config.yaml
n_layer: 12
d_model: 96
n_head: 3
n_kv_head: 3
head_dim: 32
d_mlp: 384
vocab_size: 8192
activation: "tanh_gelu"
norm: "layernorm"
norm_place: "pre"
norm_eps: 1e-06
positions: "learned"
qk_norm: false
attn_scale: 0.177
bias: "all"
tie_embeddings: true
parallel_block: true
init: "normal"
init_std_qkv: 0.051
init_std_o: 0.0104
init_std_up: 0.051
init_std_down: 0.0104
optimizer: "soap_variant"
lr: 0.00619
beta1: 0.95
beta2: 0.98
weight_decay: 0.1
lr_head: 0.00773
grad_clip: 1.0
warmup_steps: 200
schedule: "wsd"
decay_fraction: 1.0
decay_shape: "linear"
final_lr_fraction: 0.1
batch_tokens: [16384, 32768, 65536, 131072]
seq_len: 512
doc_mask: true
z_loss: 1e-05
train_tokens: 127900000
steps: 2307
dataset: "wikipedia_en"
Each number is 128 + 32 x the weight over its row's rms, rounded and kept within 0 to 255. Layers, rows and columns count from 0. Numbers have three digits each. The size before them is the row's rms in percent of the matrix's.

# down: layer 5 MLP down (transposed), 384x96, rms 0.187, rows 346-383, columns 0-47
# up: layer 5 MLP up, 384x96, rms 0.206, rows 347-383, columns 0-47
down346 106:142127109117087182125149074150144145092188129136051176133146151057182122141093137193153143107164087113135064154082095095128080140116119101169075
up347 108:118115114133120135178159128123166119168073172127173137089140090031081134111129175102201120109101118127161063066124164134105168164110113183143127
down347 112:103146104153127187087073103149114126123214130118179142156108169151118108092049109147154128072177120142132136137191149087158118144119158148143121
up348 086:137097129033100146132125142158157100032117100114162095093155133126176093127168105117130158163129180103146172141103117112091157071166144131059166
down348 084:159104074118092109137170149143151137123114151162042155145148118092179127126128172175153135075184116096109105148123139165144136118082112144115101
up349 069:093165146095107148097119132142155111115090147120131163120094170089125189141129083116148122132098102116162130110156141043069087132199096161086123
down349 069:134181071147153145115075081132064061143116139097191167121111133120133107097133165148042087146121139146055081145143127139129134140121161096143199
up350 107:106103146145079124130137129120132070126134061124178145099130202114133084157174095118083149148125119184085161185139126086111135113084079100177112
down350 097:100144171085218096149160193117152173130127121130138092098113115152100093088053124143122110119108069123164163177092185160160101092125149186101107
up351 087:122112133111167087156088095148151155111122135139082148128136148137161149150112208125153125117084080036146148151089128143173161137112150092108133
down351 087:140149126175097137121172106107141120096131152129158151107110142099096064161138126161100160191120116079133112171150108070110072016116105152179176
up352 105:157117102160107141167107117124094093133159167176139149114148164134177126152129103184098091104162116169125111132181094112116106146147098157102048
down352 092:117123208136140106142151113160096142147155152158135103146095158179088146066137087108117176057158103122094170117105118110111179112160138145137175
up353 104:101138124118159157093076143164109124125155116140137154029151170127212183099145163139126136135115157099169198112115091145074188157134159128105115
down353 107:201092105076142129099137153103090160162084152145101141135096139101124121129182048096086141124108132110164101175085086126077136074142123138092131
up354 102:090133143094108142148166133106170118149134096101116149180094162089185154140127148135116072167115057040150148147192173152149231126090105182120093
down354 101:086157095126152080149116142111155039128160091109109169152131173176082117111112147112122164167182133101146065137103168175127101079116123156142183
up355 053:116146119094110133145138103125126195083146122084208150139076110158101145147092125077089163191091120154134194159105114106104145099133126111096188
down355 065:082140079135068068150193133152088105163100145171108114089199127134145088146092108116056069149106090106148137142171087142127101147162170123135116
up356 106:124165149091160103142102119132128104112075152144214128114194205134106124109088165139113137179154072145115065105068145141185119103152160146146091
down356 100:144139099122109180117164101162129172129120144113171183142122131118146141149184141108120059159143099119161150106127126142158123149198150128198118
up357 104:111079091106099102100074158116178171074159144116127148167110150077154142147131124185168121157116127086055137152169083170143106116113119119119170
down357 095:113170184145161150157162126133086121172111108086136128124080124124129093105052159069114188073103136092184128153117128178064152099172144103112130
up358 092:140099114141121122144175181163165154093093178123163131109164145162071143086138114123137074137127093143144072099118180137104104161105090115118154
down358 099:091190130171155137177150097141120156109051116080120136165123188152136141111142135143144140090112098143121102082139099085127171136093147098099137
up359 106:105085151057133162051124140122145148131086117102088158087126136079131192109160076192111088139140129154166091079131146121108147078089173133133079
down359 105:059115138121170101160152103215093139133108158090242093138129132185125101133185115057133129121140137083119111102110105151150138114188094140138151
up360 099:166166176132102167093076138134126152142157123120101091120124101137204138129091105133061119142129104142083140136164137064146153090082091161114145
down360 087:121101160127108044105139107160084126125104136129157161092122146180092164129134213097136119097134127124157108045085136195111117127120160117115102
up361 102:140096108104103137220168118185120140132094157082123143096135150106146093161161151141137081122121176092112104108106130157130194127128119080092140
down361 096:157127087161110189085111125116146161140095174113154140110124118122158161177156134111158160158138151123175142115147135132190111129130147032163158
up362 118:162108168131115126124070153140105132151111097081074169129186095139111114147116141104087167131144095139074094121119133189098174082124136082102122
down362 100:150132132128079170120167156217141122126121048161149131151086081080093146121117147140130128124153149112203169119208109137121168141083115104151122
up363 105:122116131136116107130161171161102148204140106224149122102140151111082142099119116156155195123146133135153099143077085079084154173091125126147162
down363 109:166116154107141104101140114133110119119156165147126118084146071113159175060150148123149144094171124146147140148070106177139076141175111085099184
up364 096:080058187116134071108094115168146108043143127143177114127101129107127165183138070179145173132166150101181155153137080103125126089095071140098095
down364 098:183176111136135127130149152111153058153118141077101122133183128152132127118134166066130110116082130118102115164074127181104116117147131139131126
up365 098:120097097118141153118157117149096060156152126129139189149131115151149093135136133121116120108200194173178136151164085090129130131102112060098129
down365 101:139130100115117159165103084140109168156120129115153088169132142187128160137127164154202108176133113099128183120137145186109093104157130138181138
up366 100:120127174113111118081123186168096118130120152103132152080183165136107091132070203160101093073142186170187145130131165112113130124151097158124145
down366 099:148142141193107156107105166180145095071130096136146134095138156115158142133132105095166124117138120168109164091100164167094110118133135111093145
up367 108:164134116124087103125138152157113150123154127168133206055093074105097154103129145083142150111116167130063145110073092147097100096114141118124135
down367 122:097141159091137119125156182156131102108117145144145080150116163153062144147090132154098156129122182132128123094105115143129105112157183107094085
up368 109:102172132144111121083149150051153114145174117167129113161085156093138111163138084186100159172206146190121163157106124071152102150168044145116150
down368 107:101210108159139122123121076148076100158131131165174131119090102121157129164174101182130126159050126111111134124116123174089162155137080115138110
up369 090:099114159155159212084152118162146191134157153139110142100118113097161113123109123104123147051141106082160065095094133112123147145057135181108143
down369 099:158151155148107109172149165187110112097131080127130109061112101185127105169145118178119118116095088107156203149140095103136157156140104117168088
up370 074:071139057124183175087138123133114125118131129144132103095147171142128152097121089144130111134130130090142122092094119120146130084116149110127063
down370 082:071092152148110055096085174114125122169102152127066157155197121118173114113116148131114130103126092097114157176137078109128155108187146150111154
up371 104:166138127125165179080113174164169091080058151123084100107121108132124093133098102172134147140136131120139132079180122096159169113113157158073124
down371 100:140115146141131146110080135096147127105150110186174162179132120089112103135201153106117127095127093084148156135154095141082151205163148051149148
up372 106:178123138087093118114147109167141096081132140116131186141119132116120096123147074065128132220089160125176082083072119085129168145170137117125140
down372 102:166128117147112096207147139161111134165126071153144083190133138151101127141086167123188146122141098162146146091104091111160132135154059144111145
up373 096:130115148093131164113126078168096119178167121136091163126114127094141173165191196112066114078238114142115125109082125124130110132105136144067119
down373 108:174130087083133144049111209071148160130111058103200123097146149102153173120113105110121153138126136120157141150129082092091149138173085110145122
up374 103:132147139107194117188115113065111118131096151095130102121080082155170164108079178121139108095151082076106163041074096131114117108112125165156103
down374 089:137136132093120201137110117182152120136107039107114148164137111115056156111128179120161115130152169136149116106144083114113104161135079133099165
up375 084:103118134125105149118144145150100157043142138076065141133079163103121097133141143148144162099167151165118159070168062118114122084091132087141161
down375 094:137211082179153132117146090149120126135155113174098143180159136107144112144099120142099110154119084144138176143093135125154137178140160163151108
up376 098:073116149146144138147095140127115183121148150121163101144093140124077102105097226176111127127114137159151176128141190099097192198083112119080115
down376 107:148174130181116087151144121140118171148122085199042097177096204135124121119117166155103098081126095153130095102110128132149108108137161125069159
up377 087:097134132165153160116105176148092119147097130207165100138152160131104102090136118183133100064129165132114150084088145108123132090082195154105106
down377 074:163126100037113155129140177148172111127123159053122158112111138104163180128121077163141187172141153158120135181205146165112129179152092109139158
up378 091:154114132174166106129152123122104119155191116085136177107083088170110105145120107097158122086116109095142166096106130029079168180067090144119122
down378 101:117077158145123164091152136092109149127155083161161161113136120142056100141150145121191067085094171177076163177140097154148127156137096163118145
up379 093:152163150139189108054137140166104122113167110115154149124100182200136108130116077174156174085105088116126144105089132153118103103116158123181155
down379 114:110149149170132111133090178148058163186086116108138165144177120138098151144132115113096132139096129132096137145073136135150112146131157157155097
up380 092:180123114090108060103144123140088179114102125159188171103126154107147167142076142105142130128169092141148205133081095089133159139099133122145123
down380 104:108115129133138094140113092145100146106131148076164187116170145157102187098174189141130126107122146124121132125096115155102123169126129145073203
up381 097:079064083185119085107013158140126131103122147150116096111135130103132114106159165153106099162101109110145142134149114185149162123157156111129116
down381 080:173144108102080168155202088113116123130153156165174194128185149117081118145159144144096072126116177139145104129093129117128159157066129152174104
up382 093:143170165134115156101114125083135129182171106110125107137134142174134071106101176113060131151157158117086163133119090122129142179100068094135175
down382 103:141133114131125091146143138124103106135086131147146135073122125129144162127086145124176155163097151220126180067104129053074087175121128083139099
up383 113:120140124096106109150119113117160169157149126091177153145154076119156161167128145098147085117105124132117105184117184119130133072120070111148165
down383 114:135093032137181122193134119166146166116094122119141109182151095181130112107135117104165102123103136181093132149163123150183110157124157111139078